Each number is 500 + 50 x the weight over its row's rms, rounded and kept within 0 to 999. Layers, rows and columns count from 0. Numbers have three digits each. The size before them is the row's rms in percent of the matrix's.

# layer 4 attention query, 96x96, rms 0.0785, rows 74-95, columns 0-95
095:493503489458484482516431542460570451459581546479449512476531453487479419510508503474386477455490452451531504498524607554529604501544497540534631505481542505540557467478536441467462425529490482426486420414481506601542466577498488481532528589415497582560411488519529408580531425465435477484
090:488518524482447485481471489562552510543517461414560474505521503521548498576592541433511521494468467567409519467605488501538534504554491441463607521382563463598445486407476494554501379464489384524480473532512447575500578525424517528442496550493499602539542497531512460459546435409531487484
099:482538495490513422506503478407497460507523474443484548483492509513522460454568589465474514405618511393610467547389440410443503570524483506497523560461418485513521457480554541459478563501557548499528582435523555451511507525473546388526508436475429490502491456408436601504409546511488501505
101:540457427489553413565421552417532461485580415517532509548485460604518554510449478529480456440547511524517491492400448490533561599499502537529545592550440472528600442457537525467549444523410491503473475432536505464595511501431447494513586532536483533448421508481457492514467488558412570577
097:571478587551581567487510376475423487468429391483472491525458467498505543437453454547539573581566507519487544519470467482453476506411467459469388502574521440485418511568502477433515557584456465416456495598453516472452488469482446514471561463603451506468402469468488485487489528506552465509
086:466534493567565518527473509551441461544493538615506424425481528515487494457502463561494466549483470549581533452475463453443428455553518488473391539578408442456455501516464469480576616493498606485538535497507572505452469448552445455486453473503493425513382501464434450596473528571443470577
096:479448469398368486500439549463545517474571546492504491587511471556481354474521542535417468458495482403524442490495489517485599547456512513505447479563498533512556379473470544498469493427490471434510449393398492446605501527525523495523568478477509467483542430484459578476506528543431543526
094:452585438505631346499489431488559382448512472475483532479570545559539486511468553434467566499529558463426434495497520500519563493486473474494611561452462543598575503456523512428527474464501464534490535479535495508516518572419522515491472498518430544494428477411559500440500406458491506567
100:380544424522475427451436573461547467504527542528439493482539543494450424545525535460455489431502531412486479427517556541553546494475452460548499469471532605539540467428507624525566511419480519486614573445458511514532412567386531467527475474524509523551584447502454485496502459505585508536
092:435469516485539429469492502515582419429506563467465572559531523530496492577458526399478505469465555469387458464572525485569579459453469508524578455450545595532523479497462471454511414439531378558528510450507463508563480568438485518509524513534458567512395500474472450373505453442484539561
091:423500518510532486407445489457529441480488578524451467501549535461448433564488484443490516522465491415406431452575578599617518481471464533487441459442567642516516532524428511518578482471477464504481562487459487553532393571452499491482509467545529531539569458460454456455536508480626488531
087:524506549439489381567510549562543491455510455401591533575521515530469518448560586496440557501531525501537514544474527462424580525452558520511619528499487483486451437465522509471429437484486388467465439469481515482526605528457475534534490529483522541503388480401535499439486472503362524558
126:512469504553500604492551521525393568434488525574476432453437428440519601456421401464608553518496502566515572501481471479520414518509536490526446511470536460510473493513568492495493592576496561565510574498569517438422470405463464494509504467528476437566485457602504552486464528531535408467
107:468519426426518477463386462479544486584493513502561455491591535478517399497502557436448490405519538476521512409509511498511579457538406518415485544547465565574435442444546541528558502518520530477503485379491492574539448560471566577465547463537487514428540448425506525504472428482539532608
093:452461502441539463425529445495509436537537536438449529531494516562536423513569578451485530423497481438547503482445497468469554532505534429463483510445480492455464477413470568436450537449582460453587539442423518455493514527472542402507582445484396449485364421398455547436525463541543508480
104:489539462531459501426509528482550512517479528506471549586521558513483529526490505565466399605450517537406476495526574528618501561501477581535466483443535536490590483522415552563557427371487441544631544503491485450526526522489529540508477466474577431535512595567509477450558506438506557571
112:451612470456515381522508466599541485563473509473420524508480576558415417540525601434383463482459529492506521540516485460468486451435474478540548511536463499446519529525472550477511499433558488520598501516394599513528456540560585474556538471451469547515473546462509391465522426549517543511
106:503535445505494500531449581549509550503469514543528535463497491463520583563463460537495409531439542507461522519560472514577458433497425577529482535509544513477508470561526510566562426539469536616562532486527503504540418486447501570523447454505611528470685573605528437482486500517464540598
126:516431658492601572488515484510477513463425458471491513447467538498518576532474547403582529473549486521423543528489434473560452514518523526458541502406517472479395523481550503495454501535510499540465482553574471476409483473419476533509447536530447558514532479556496483532553554489635467353
107:502501450428404536536521497505557577461526574490565493588589440485452358543586570489432508410493494408552461430525524479438539476535498533455484483509485518564487514449501528493445512516569470489498491428394457463552482532509583567454514456488489461430520439435498552451395466468584529539
106:555438485513471577450491527450436546475495478514501459538457493444604597394419424532590511548518494524491523528459478535551500590476508536490411498500599497470518434436547518495489515579474536518471539492602426445458483457396424474496460503563508404516598455580518586528513533542455462467
111:404515480580537487462509479543513380484456590548423560499501518514488507549445498499461509533391526492444473483567584505546494426436424462568417486481559602510576490538468484452612508491524451508614515498443578493447471545497487524476521463467469474539396508502532437444490468421494525602
# layer 4 attention key, 96x96, rms 0.0696, rows 74-95, columns 0-95
086:498510475463411367434410450498509497515470500418470500447445543567526441503508493550420472447496467513528579453622436484448507449529470584473524464445593553500542594460460471516510544471555547577481481586441474547458462530502452341581516469509557429489476542519468506459514492500525507520
091:492521462505477511503470559529551536579457559472480488504574534484532469523517496500457473523591534604585490452477590515631428523489461557613607545535475482476445510579497539560550500518529484566532471441501530558457572545483526414510517498435447593488540613467506485510559476539529586392
111:534436542512493508482515467520537510419525475419539497444398465452493488460453444439445577450437519456465427540542401460438525502535480501496524418449569507559538468436434421461464428477562524411488532542483516480444561523523490530496585468622529448582498443501440478431575510508430401573
107:516481549500489431449493582490502467495555455465510420464535551490545453475455422468508548507437404529402494538522357533480522428498467482471445459481556536498466508424474489561482435509513581361431435606412431562516480529554526443538533536546539524433455483534457489506480479443610476514
104:485490563455531643486564498540435413525472473524533511600525410499530567473492498562513506504524527402413445514431547485515567561485568490403442489491485481488509462545564518443464536544406487492519536466538490427502410442483585574487484446487467522508448519485638513576436492416512544511
087:432463533463487513606514445496462500539575494539549471582398442517546529475545552480521503483483581480544473520485504453418502607565578444392528485467523599556565562444586507426498435412493500470531544448539538470498433397544503593436477461511564472493481547524522530501447506451570521551
123:513542470458486502447420544543569483477526493452485490432536579495439331480501457476382484442474455530451520510548359512459518449487481548503557518488529457507470528521472479523484485516493511489514494576468471533580533559543448412523565499545479434429378468474427495397434517603507457448
115:498486452515446408510483488506537483471483450447471434474550599519490424576443420539538504482474516449459456575485414521523595383485433564560508487525528536508526478525446471563454495529521509486508510628408438491481483538532543415552552619544587499439469432552482490500527445580521411482
091:514506467564403368444437455527555477493545484427518493464573504494463472546512441492454505459459456450516404514505448486539520353488489571581519513440563504549485480490422493466478453471546512502509533517408430568453459592431464411498595530529511484501495448515393411476571488553469510487
086:529450459524479463428490514484537499553449493391451490476570603533473535550466467590492466532523445455452476535478445513583582395449453574562590478540578456479525472564396529598441539528535479519533499553393464543479543569463576393550532531509459452505512439533492486491551443507467512467
094:491498490527452460486473450537541468518486511386524549517549561482493526621542459597467518477514474408499433497484525507617568412484491549550582535501499496565495445592438469522453567507474420554562529555446416517463499555391575425539563603513457500483496432538495450516529436529462549504
105:542537494507470508491534521458485463501482526479424468499579522560498446485547474540514489514569528527434510645536480505474460432524463490423545409561505412462568505477502519540504522604540451527472553596433407512525583530563470429585518578476555570441449542536470557402502479572602501441
111:476447514486512503484503511534443485535489469491533477443518397422489583435494587459493532514565484514560523393530617458495470599461548468516470541414530523470507563427511501414452481398479501478478445429517569489464540502442460551433480508484487461655541508399469543544518529467423540587
109:500552500521473481459475491547636456508541490415478431452491574486474359596519561490504457442468495490471447582514477515526651374474466576500553481505522562518497486507383486528449480512526536464491520544463463580517558619507499455550501557557496563514420502539482497483552446513526471513
102:492483496491475564499514516526579474478496498397476458493477511530535391495487403525461526525430532430432419577457307521532583442540442571539555447496561565531547502509432428484415400533491526471455527575448458526519536548526514494584541497571511417539457445487469502474520483510498496486
094:514455440538509422499528451474432527517478565559423543501565564532500567584464424556470519479489498449433538545453521502590487386422483541533484540582463383505486457579439514645486601544484476548482512556466518545500408514425462467483494477452495470487571444572447490485544513468506554466
094:550522348404466426492512448493488457462468546424472502450510500542494460487476513548554478514478545421481457665478435524469513434521445544568548419545537450512571445494483479533482491496582507473479497596453447502484473529548519450537517497472561491383505433529500481389600495546547478445
104:541524533561496345491489450439439544546492503502510518488575543482454547542486615505597454493522438543549573581458573502518472461417535477517469523549412379442473462520447545587571552482536481503467429468560460499589458483434466498503473487429451566469523461492455503571564558463523514460
124:441510602478499592544504517485524531486481533499534489469541407456467574478573543513487502532605421606530452460565570472551419579527559477520487480497468470515543533471480510463450401503526497475462445438504450470432598486472507563515485465457531488630588532470506485581533603486457602550
109:574473438552506537485541527543504418466521471478391492384466546491496428477435517492481546483525563473492530565517498471454546397468457512449567453524526444421468510530425485571485576535485493523488515531471451513543620538566468452528514543534468534524423457520445529349499488577485353491
101:462511619541528498475476462472499532558485482537544495559567412487522464514505441522434456458515459568560503391456508524465495617484613457414329530456455460498468520447542523409440511465435516523505483455551543494584461499450451536485505535513517494482471488432472519613495505440447590519
102:488441415507451430549438422460445499515451546472474535546488561598532604560465516511554475523478542377497477551496505464537581431488480512530559513508535490519551444558475504481495524489539454543493520539493462541427349471410534427461526432478490366470566474549515459494557408452512559468
# layer 4 attention value, 96x96, rms 0.0693, rows 64-95, columns 0-95
124:633519484417424507538452497468522511541488463529479446479553491499515479521515481499527470494403415524535478516531455530522466510585443504575463487574486508472459566489504599456414493473408615478438427501457541557467496498528481492500399456419546553568612521437487530452479547561453476372
111:536559505410446501514455498480498527571495460504493476486520497555561493490532522513499427493399426501555500522590491516511478501568374573523482458575469494519514593473482532437397535492369565554417442518494469528441480506537505476501459481477567447546519502514500548504551543600415484330
092:456562543483534475440481496492459479556447495522467486459471446526507535512543527480575507471545521487492501507440508491505480469403566620532415546568488454496510486618498652534459578542459578508563605367478501516512495468476561451556519419443458591495475499461495571576465481585560507497
085:416585571499544442475540502476414547551418472530523530503465423498565574471570576467575439477563515520551568480454553439497453509418512572488382539568484448489570450601560537461487594529468547520537579456508473477471483452482570490556521504429477554458470503467496552588531479563484517448
099:431593570517477449519552547628479560433428442507515514424518465486538521514527462508533535421493484480536503519468497488533473498523520520525459448556502513416606502533566414447497526573420567441469499495496437518488540495510588514558491552465502607465510439410495482489613489467467475337
113:460483499588564488487573485488479470454469538513497540497475483458449526527475483467514548498615560499453504462385503470488498504394647464497489573445487475463459401570527553560563493500586477485599575426506552477554492471449494515503529485480438607461486481451503464512447448434555515639
105:603447448408462548505469526368537481555533541522478446515540495514459457500503512465516416529417445522531489515563439530510496510551391471531488543544516521515409530441502603473401449418458557495477454553473555534473483512567414491480419480441536431548584599529497536452432556535452493469
097:598451422426491564486461482383523479571525543502464473500511504548444472483504550464504448562479454536483489520535474519503504499515441531504518564539494504564417479462468688526424497419467533528496555514497614521481484504516433451498498449439521446574563605579519547505402543599475510526
091:652392460511473559546459488516558460492551484502505505516535544426475460528441427472452550559489473509467451483515446509489513496594525370521591495381514512498423555456462472478520421445532474477474383508478539483503482525513438543406466481583526450542543462516534460424427515406502478539
083:434587569513478448507508552504468511528424418494503506438515467492555499519548505458511473439485484462554525532528461448509488484494454539496436506550520459443525557557561412383441523495458621503449433502465355518487456506542543487510482522494532514477423475411491498576587468514479482310
123:589467483577489519532497522402510445545539505493496546528476507427465493530462480460424473552564469512512525460516492463465510496483546342487553524399528477496428519543497443472520421456607498552534361456474484481535433502494382530409467506579496505545470487475503423529460461385480516591
123:646493485492445492559500459608530503453444446535470483458557495412495491560453410440550600487470504512457442520454445462536480510557597497588530521496495524439522533529511583465476469500449570420498483467447567514498533497490511509518498446462496614548623422428502504406440501472501492420
103:434557516558542513482469452608469504499443453485480541451448493566512533495514508549505587491600533490466489503428557505492491471430572612496516472480447466499580489558442564561560599563459516565516584367512516506518521476427588436523577434521486564499442431484504511588570491563548488510
102:431557501499542461448502466440446493559468506515477512494471462534498544496537566489552474519554508542501541500420537469504480491396546600486387576574482477519535407578533616535511581506520549537557623436504537522498500458463518433573506466419467597499490575461492532633505463577510542512
097:440528594463480450530523561605490544442473400508543494445524487446563501487530442467542548450472492465542495504488485480525502495531495450526471437514542513423572570490530339420491488557464528432465422519486365493487518517541596543521486544511523514437473430443500495485566494415497452360
099:557418491525488535544494506530538512474543494477540511531519547468506467484454463499430511513471500468502477482567485511484528509579446384471595459416512504508452569414466371463515424461532409492449381574504463454507487534523466576414506535607528362488469440562516463400505529420483473525
098:389555568466483445528527540590481560450493442500551486491529507492582508469539493523516495455451499488550527510528516494519500517551449503472456431539526513460589523475549300420519508551470485458443452568511376493466517507528578536530490573508508470447458471461491497516619495475473492343
137:425533489526473460539533466663517562382487489497521484519539531508509510487510461577511569432436528500475474541510531510531493528575506557481522414537474556474616480460525387525545493568444401426446549576534495489473593505483581527547537578507500542473537431507501489408593538497500516428
097:606389463444462533530486478528546536513516489503523447519564530427525447496463480440484500515379480506505453529569433497513507517605416452506550507524505519534437546381513488425442445427478461470439456620489515468463497525541449550465480485528551374509568500566515512392427552493455477444
126:517540530435444499511450471607500549530498399492510500460525520522572497485526484525505517480435450500511485534550512492516491486582420568517532406548483501528579615468467430441448543530371524517403465514497419500449515517500574482513538481559548454536502431524507525509586537559450470310
117:416496482474534515462453438508490546537515498480507471504475520609523509446536548536519496505495511502491489526486548534498494503468427632442528445535430491572563501409441620554511571512404435558496625518536543480462548499479591446542562449497522396480467504603498571527527568626496498521
106:440520565538555523472459480560465488531459452478491574476425474550526529481501510495515549495602574473490496474447544506477500467380559579503518492436489448513554530580440566535529587555470493587547533351520474481535505488446585466498579426550476496459391420524519533588521483556570493578
098:515554580450459460537499550574487540488461394515531477448534478469578503501543478472528492461447458482546511507523480472522479501562476509529444448563527491440551592514533397392448514536410580467447409502471389508458491504531576528513468517504526515490496440425499520517567503497456466289
102:511444461511467536530482499593575500419550507453500461494538573510471430495446423548449582493423510454445436556563460552516557496581478459489616418453524552510504544379439387521521418511512404451444460563498479497522544553525497515487546540578515413509500452549495459399515524450504478497
132:472562516608520534498522479525491501535495516473494617466453486558473535522506477612422558489610447489470477460407527533478476495450568458449574450399428512471550472508463531560588512539470487598508487395521588512531499484418497497470483507527495596516482451500491420532637513465507473583
109:396534545454529503452463530541476506420495537501486447499464487627521518474535550568566503449498565474513510493492539570499500483440467661522480455564480509496532515520452579576483583621391486504536575462527475533504538485504614464538542453467462487442472518513499601495520532606573502557
133:471462559455498505486435455585493550549525406468525542480488526531572498431499503491489532486453535466509483512551519505494516475523393551480544408499504482583565563456438434449464550525423441529430502519518414456488511530490557499510590440593512337473434387620508538490552538551489473461
108:625438496408406564536417462587554523477490432496478474479531530508546448483465474472532521497374495504493455543575477518538501496590415561575561450570531537533538579434445540462435498520396525482427475561491498535471539539522497465534534462508544455561585489533520547437496535586461509423
085:570394430486475551517464500475568460474586535476501470524522575499443435497435464518426526550453485487464455513556458554488548488573458415483605479409526544543419539381448451524516410445552424490468423563503523506507495546530427506429485502570532399520502525570513458436459524439513486570
113:548542560417457532502449516505497532574474435495495525439503468564560499478523501488500457470446438492558484500535468535510478479531383521532535424520459481496525636469438584444386542530334581553440437464489473524468485516518520480489456426486562449522520449531494538455549559576447449390
124:377522499437529480428503526429490530481574566497518439517502512633497503442545557591535453494465511496511528505489531575497499509468422595468421481596474508532512456413485532566479552545442440491506644583544516517484550493522551480562500506434467444453473596559467573508535546588495506537
100:475581542450507492452489542489476465506471519524451474461474446538484524526532526488593494473531515500503512501456495515518478471421558613565433523577513486478513488604517641535426563568434616478557591394490508540511504474493538436562515437403459616517521549448503568576453479575544509492
# layer 4 attention output (transposed), 96x96, rms 0.0572, rows 64-95, columns 0-95
126:534517521514411553489415537490484473496489547494564507534534365515522544610548519609535457596527542423519426538503559515521328462520516444428449466468537555466487467530513478543532448503557496510540429523632483517391455508489487522487578496522582482516570498520516496517507508511440556499
106:491527513507444570482382524484398422464493513478547508528502392565514431542500520577497519542524512410531434514496534487479367513516498540417366519443531550512497425500530466490508488493546495538488440467580469488467359502454470493503563508480636496567532513456514562510506498455416462547
077:437499504510544463489485518489302460496508516456465475515505482505528594496486527390533530542537496564523533528459553516483444543475496467529485680520525415509509438509512499525505449512480662487472474523498473388551498503542514529485479509500450430499507502360507548503495520463497480393
088:480501508489537502497502511484271489496489492491505488493497505525509503495492504431507535500568494580501541499490504504493473516499491504561466727491493439517519481506504477502488510496493702492448483523524485410564498495505501507501495502491516411502482511397508549525500514464499495359
093:517508496510436568486495544492284503499493485499532487448485474548522510518524467543488501468542448682492549477525568515517470539536473522470448672479523501524481486469513497482500554522506652485466476465559480408490475519494479506480552514477538460566536503444511560535489499484520548383
108:483518508485568457500556479510379544515491528485478494491505576466499581490487524375514524489525467595466565503472517506484549490490505436593594668524494416491543514511500473513486502489484664489512520546475497431541585489545539515499447478521401435465491515445514472528505506488550520348
093:516503506507472495507465506509639509506508505481544500543524411473498487579503519555521492599489593334496423565492456503524440451492511491471462344522488549469504500583505503533507402493528373505558497537538510623406509511501477503498525522540532503462514499562504465499503500494402580578
090:467497507499474430511463450515642503509497521465473505561518458486491537522499527468517535574479569309517429553441444491465465425485532444486485350540471504491486476582498518533520391477473349521542509534476538614478489499493488525531491487558490527427479501525488458489504501469439536602
082:545490496511526508497499481508733516510510541524521535511513497468496493515518498568509447513446507397492464488530494502511507472501509468462558286482510562457502509510497508506516516500531333508550506488495516579420517488485518493504503488514501561503532497607486425464503497555502497641
081:461517501526548578479480579503302469473497436494558469454479502514523451572490474485501490471496443654503523489502574496562455561565448560474384587436551519480548449510527504449450545536541583492476467477566448473470489509538509543463555539462555490593530526405499555493470524435512511463
131:561482505508716578521549479496587556523510531526559543509509549405518434474518493449486466497461498501483483492494440485554538479521525462589589419470505523462608490515490507525477565529591466515536468552502491559460599469584555525502454513543519450532517494522485379449537499606538467494
141:540510509512375501478478486488568541525478605492531497528553426528495645575550506579558443519507445449516495488545640523505402460499518374386537431473573541428492475541485461543547502492514485502540448493564512455379495495448494539504550497527502502482592493540506448487492506553527536543
095:436484488494538475492489428491384447508515538462421517502461559529492608388514483411475551421478425593527528465449574499426491511510505468488528604514542429537428449440498517488527524493426565520484473442437498390595410493494511506527481475466458527562500488387471528483504514489591415520
088:459494505482528467502511502486283501499502488462469475507508513530518547496479518398514547497560513569520531530450492507480467509496505463579463709516493437512527486510494484520495468501475676498451489541520496434582499505530497518501486488498467425465486509390512535522504513463524507359
099:546508478504481586494506591479385471498490480514601466441464476548514443536512466597488457461522460673468568412591560510573475570519452583466434569440546539511500478472509490444489577537546594469445479447557443430436477507485503483475555509438537512597528516502507563512482512497495528472
084:539507501504530522511500479511728493504485511550536534485485518471465418496504484583481454490443489411469476451552477484511553473499496545457547308472484547482500520492497513474487556485520341506536524465471514580445508490465516473509500505494544575526499490615490465478500493539479474635
095:523506494492463569500503573465321488488492449526560482449480492569504402505497467565470480449556485641500554449558529520536496562530460596509401649450497520524491513448508482456483568524523629487426497460554462449521462520478485481496545505438562480545486513486517590530485507489507494419
154:519510500469237506488493495507506520493492470526474496477499488573491505482515498646490491422542449554503516468569563498498546486503488530398466498480467550523416560412515510468519556477445459496478541412503523423528412523425444465520540485476523577488517496605499585525489521521539512486
084:509508513506459482494475466513707498496492539526530512507519468529477458568505516592519450539491520333487457491539500509515490468494510509436484326465478562459506495554504496502503529484509357502526538490498527581412496499431509504517526492511557558466520510621502479500490498506443509629
142:501481501509419558476418495487518425476491513508511521501473459593501466485508499602485475458483473482544492429543555501469422532508497538371407410429531567505459435459499520459530567502502402510456462405508495454493352495428473476514541491465609573597516493508479551478491510525485427622
139:411486505468451395504449434503500431509485497441423496497446491572475520412462531432485589468508550398513481467481481508377505485437494531485470567529467420546418479487489502464506452458383489498469531436409521452608369496418467457541459455460486555463451494493511567518498502427467464547
102:451499495501634456514486458493433421496513548470428498491452576504494563393500494358477538438462429547494534436497556484444532540483497510506564594510547406528479421468500504479491506489449573513475471476402473401583470478515532494505450494456445519581491492364485536461502509502530391538
092:528518507511496587485463568477310459498483491513585494467479446552516453532518476555504470496553462608501537447546569514535417548525468546489404635429536514501507459483516480479485568525555647489452458474586463432461471509490504515481553503462583467582542516449515566513482508500491502429
094:511500489513436496505501489514724508498512499516494504493492500485493485496508492582481469484434493433491472484521513499505542487499500520429518280504497559491461518485494521484512512502491294505535521460467513578443487504485494493502508499493491601503505493605490470477494486531499502644
146:539478513512597551520511383535397519517525539487460531458481553467486563390489476480477552416457480606488500462447512478428551458549511447538668567516542469566454483401480555494526501488468539570538497427497522456560431505533477459493487516516478516594527466491488442533515479538618515416
111:456525502495389473492455580492427400490497442466439472526481452494500564406500487456468557531512528506495517521515564495466494577418471602472484591589525411572387546455514526480490421513459584499506496462409475420580461521487474445499472520460435522523457496422475630482484502440457441507
142:459477503516515491513449452517620406477496503478449509474454502574490458469496491545490494464458493412522500412541499493480529506484498571411481377466498544527489428476507536452496558487461363516452473438409512506536410485420467455509480487458549587582499478516489544474509513491451376668
101:522507499508380492499449489502679477502506523490485498517508463538495524517528503582505481492462503384506450485525539512506469474500528497381473305497519584498459484522488504490516502495506327505513484491481516569441457504472492504512522478491535594502531482559485497472492500534470485672
086:518488492506488494506507490515733513497511500511495514510499500469487480503500498560497471505436518403494459500511480494511537482500508505457528275507495560487486522503498523496509486500505299512543520483469514599447503502491499490506496495509485584489504492606489449474503487523494504645
125:505521495537514574503392497510489401493500555466525518510462382547504513499518493572482525504455526422515454450519544488473407489497510549369487434465578522537486381506554503469514463487538457535535428454521471476436378475469468474488547516467593527647545492469501528512508500483394472619
137:450502506455388438532484539509427443508504412476461469501471451552490475463451515474478583538545608478497517539456429498469522511444484573555438590581427453588420559453494525460454409499418529502467550485457519506595462515496433457500479482471451517444417504500512610557498504405427518419
083:462502496535464487488471562497309482496522494442451460534527441491548625500512511392522537553519519573527521567452567524505433560483506462498456618570553453534485461511525516539516398544498616505490452541497481428519513520580492543480491511527426436501515510357492547485503505465481513424
# layer 4 MLP gate, 256x96, rms 0.0786, rows 0-12, columns 0-95
098:556512533605464432564483505459477529530535601508503501544461532523560539580494615491542461560518503498458598469438574519467458572459547494460488470446501477504484557591566512470473688598537447474530509549528484520493492440539518521523476395457531502504539609461579449532470542484514488516
106:440536563503484474539482570568459551485468555499413531450429491452527556473560519435535539458551534475516491407430529541407419522547525509587482530475484440496509487459540505436511516480583516561488500451476398375571422429456594526497441578511485488571456488538421526414560456553457530457
093:497512544521457613494542549634499544554572552472505516516552458438489513514492538481518350406532544517529540569413397507428484519496503543561481576473530464511421552503472527605538522501552446459423502537535462443531505477550467466438531531533484432490555502516539478485568533615546534575
086:523550518504490657456524545522466497472421515487501577471519512441622474509523487451514540356585541493487454532443462482552490540410458523503473508514491542536433543523516487548522560491514499458521501477520462413406559473495495460463434388555626504567472527528497494485431472428497393555
096:552553526497444574513463456423460524475537505612492438574442507519494547448520460566487598528497493599507435378493515574484459531564570529511404526464510433478393548483553536520452528480424495484488498416525499489476562453590538506495509470415457467594528415433412508482458548462460487500
101:510440588534562675448490452501487517439521493524524521583521415458487501488473496490511486536443469515534456509434470489529488522546560532494440528420511463447536562492491453391626462435467566462482543395603568497504550465475494454543464502481554514525451431504470511417501540505488366536
099:508555543496510593495466556506443444425508460545480474481448470451503484456492581442553564564557565560435507601453567518516496593551530539494584521504547459473515575501501489427494458409558525493424517466508547436458517445456614552508636368481547540521498461469543589517470483504521518494
098:565471576541507450452519528469486580490498485515509531554441494535551579588479499502517530579493587527514457606420507519480528554462609512558520542418494469456531466457525571409469503565535508527489468537485445472478519443493555538503460452515702507419440443535433474545443555570511468504
100:551451563543480467460469467573490425456480429518448514506463521417510477518514476509453530543537578531359506525453558463507441596416656456453494468489446482423524397556552467519539547499551431576481464555507590444460482478536494469546463446479501476445498502448447448548540541481557481590
095:408482432544588586508577503538436554544515510541478582502490568541456496517588410527482451477461495583432462397563526494467469526446453383431564528476415579572508431479467594540498552584473494466472566458486504417528460495521479476464506451555498554536523484513502434512460456567517474556
108:508495630507618445521573450486427438464516486486480518549474491549592590459564455443498553557533512498525486414477571515403460494508543548502530540508446493397509553504515494447439506517381459517516478554584512466548516426467457543511413541497472476493473387490493479554484410551495400503
097:595532526569543484493461445524404481520468451567543533494456375478590553518550495544494456552616565549498545393483445526464446499501526513535482573548452440466417507555516468545464517534478610505479501417562510568473448378415529509488564450476579441558461523471500509454482484490454500479
100:502501557548463500565450571529504548554486477554505480497439490540518495484488412558500547532502518539562453408512425547441388653490576502555523537511495561424437534460524525474501450493441484540522454589554591441447434389486446554459557488500503468529557421603580533516518497540543524509
# layer 4 MLP up, 256x96, rms 0.0797, rows 0-11, columns 0-95
082:451506423443559498482568469589450541417470463480495462501505565471481503487458454430446519428393454591567485414507515481456482463468400507529521494436420530432500475456433524552540488474462402576437546534449443469530548544434420467413466597505469441511483431456528477504467486524455580566
111:568474419493597506506459487384519506512454441497568407572481430529443475547470470553514451511419507423556555514474448563525515544420436551410413520551494550490508522505479457408547468472513546426495455521555488588481507522554500499489507518478586516345552480464493473557426520468479421472
084:561512457541404567533513557653502538522469481507525485532552488558516480579482513511524448525542565491619572467470480450372493528516493450431518498404513526418582519471450527473525473464512444480496547475420511410601500497507431437471521493434403511479513522485530450481438465481563529601
077:470459462500428413523486521495511537510605527530432465535422591488427507458548554499595488531502484524535564450550503481435466482488481490559587567495511519464545498568577436518602467541542424510546515593551524604585461504481527488549571578489471558464565582542422589424537479519498478462
093:503484498394533586446490428461483472506451476501575442531550491527545469541508478522473430500578547478521476566557534459491456491549537526497544489474477530430498477495441619525482510508568487497409507575474451518468535507587601524525407468423630615427440424554494466453480557551490501401
106:472505562544613482575497537480518463512493443554507521492503436565502516521529505459448548576537466506554463465541460493562481484482503645443589469458442508512458509545567547568467465482498549486495532581476581401567366513554487421610469472511513408561506442447579482504521475587546493477
095:566548445589469555471448416492492417452444511492541460542534511412580485491513421489582567504452557572522558478468512487503504566578502416544424472507463475406439476450384494486511484598507536453481511455500464489467544497423478534470436486569479439486455448494450517497588362531523483430
102:555428499534593476553522551528491550465461488515504394475558474468537479541489496434513575460445513499589525430522607509466506464583490458541405455597465462391438559450468464466422482494481506464493426424543543435445485485528512482508551475448466419495571405497500455530519573397499551429
088:586491538533521526422497490557503488458474538561408504574439428451482492568539458587460533516632504510387375457454445546543444515469594487424450463499471512400455459552507530436509489463522429478517475564455573422470426493512493468559432542507539517474539498511472459533442505517425446547
090:553526521471545504516547543429553539531480389437492490552530390483433498446391561490511523556538535428540521417478552489486526477519552583454419474513521412470408557472559537474442481420443547535470487416492542572486520502433515500590419546461445423487436558575532556509471566483505530456
109:544591531523528467483606596529480409465580464472414491577439439484569563463549499535510505515503487511440428534442599518502532476510510509558555483527516522462494514472451514550526560508490461416494486548563590569497588492460345562496575478540515543558499448457597417502527455536551499499
114:488463473456483491504536506482492599430503590502426522528549614458485527495477484438594536502409492534552539586418639451491476508500549445538501472470445492457523542550591516451488534522429396549516459633463477461485539474584458401489478495504481477410557500531507474537459543562541499551
# layer 4 MLP down (transposed), 256x96, rms 0.069, rows 0-11, columns 0-95
071:552557540504563511493500553462460541410515501494529520521474498518510464503443535452520477523560492489420508440523434543506477446495586473558471524516729589606525420518545570504572505538547548517596528648467502526570475542441473494546500549494520520481501490559536491477545470446524539473
099:559479530489469418576485458497514468497486479470603534506528510520499558503474473510505480474415474410593473505409496524419545541511458533526486516484510504446491494511520569371538489372530532424397546498484459478452474530596505528357501469567519483483470487537524485456560516527509632378
094:485475501436549447443504501521467542584477491446517490535464484558506497492521441610497385383485479500548514423536528524514452512536478535469450483483478540488538520502424479480441463497505493482467553532690480460424505539563515502524481514463565308488528469634508499509463487466491534560
082:403587529479524599517461513454434432584480469504527477550508483528475561575528568552531549531451534520439561514478527501505416570527458543555429497549439512504492405480532463531468526436470554501522471443404534477479574570441550498442370507427539585431520520457446505546428490446535410492
098:556516552484524497544540486412470538520545637523381456494502493457512495471456401556503558468532531514418556521499445448588493531504472523521549559489527501525507386537527415598418475534538499602584512515565465433521498385488442548548513548415414450508472489537515447513459469517535464539
110:504512443399501568502507492443483534472597522471443513439535529506474570534487432613545429495559530469529566488577458494633533450517488440479460506552494519512480517437550385481558549506412481565570477530661515475503502533539524531501523558520479394520532500544460501492495510574502501615
080:499533493448508537509450479515497502423506533523583497449510507532471603481523480519536513537505481501434559477475535600467493451437494500521533548588536475453487488605468563487678464475521554496409422397508593390542470539452549537564431585495624555496489470473495471501470476503528564521
092:443494557512439508588428485499588526417478535485478454426539473448497548468588511491483471484556517489419542500523581435437563447495518499495531556567611452541406481504408412510520505484457432506540500334471520473566537403552486530436465475459538477506508503471507596503429518442513519550
075:508498537537499536561515496543477545543453505511527482491508491459523393504445500522516520506498500536638468612540552555499466524521615508555594515420496575489579573448451596558439520458465494502610531353517488487461516531502515404431441455502464543482509521498454564501522478443470559397
116:531475500439503527515473507474532512514498491492535569525505444551423539449462550555434366586581520465443466626464519550495449455512489430524566475535497555381503484514444479469495462502459488471498484491362503512553491512472551521523473509456566649522538487466522425565476479498438409384
095:529512439541474414381464463490492530621462489514430517548511564545484461539541503463500497525459477438366502516558432501515451436482527462472450508458463465519456429409408490521523512560440499469467449519478498553706512545436517555589469515482481530489495497512443503473521524440489410473
101:495397548560498458534491504431524552495500528489576527576503535504506431494575565457555467489451486464445484455519546427464494509453602541512479503484487539574535549601507491460441565553466489556444475504540508589428459644550539556462485484521423425486491536511547454525581536431492465652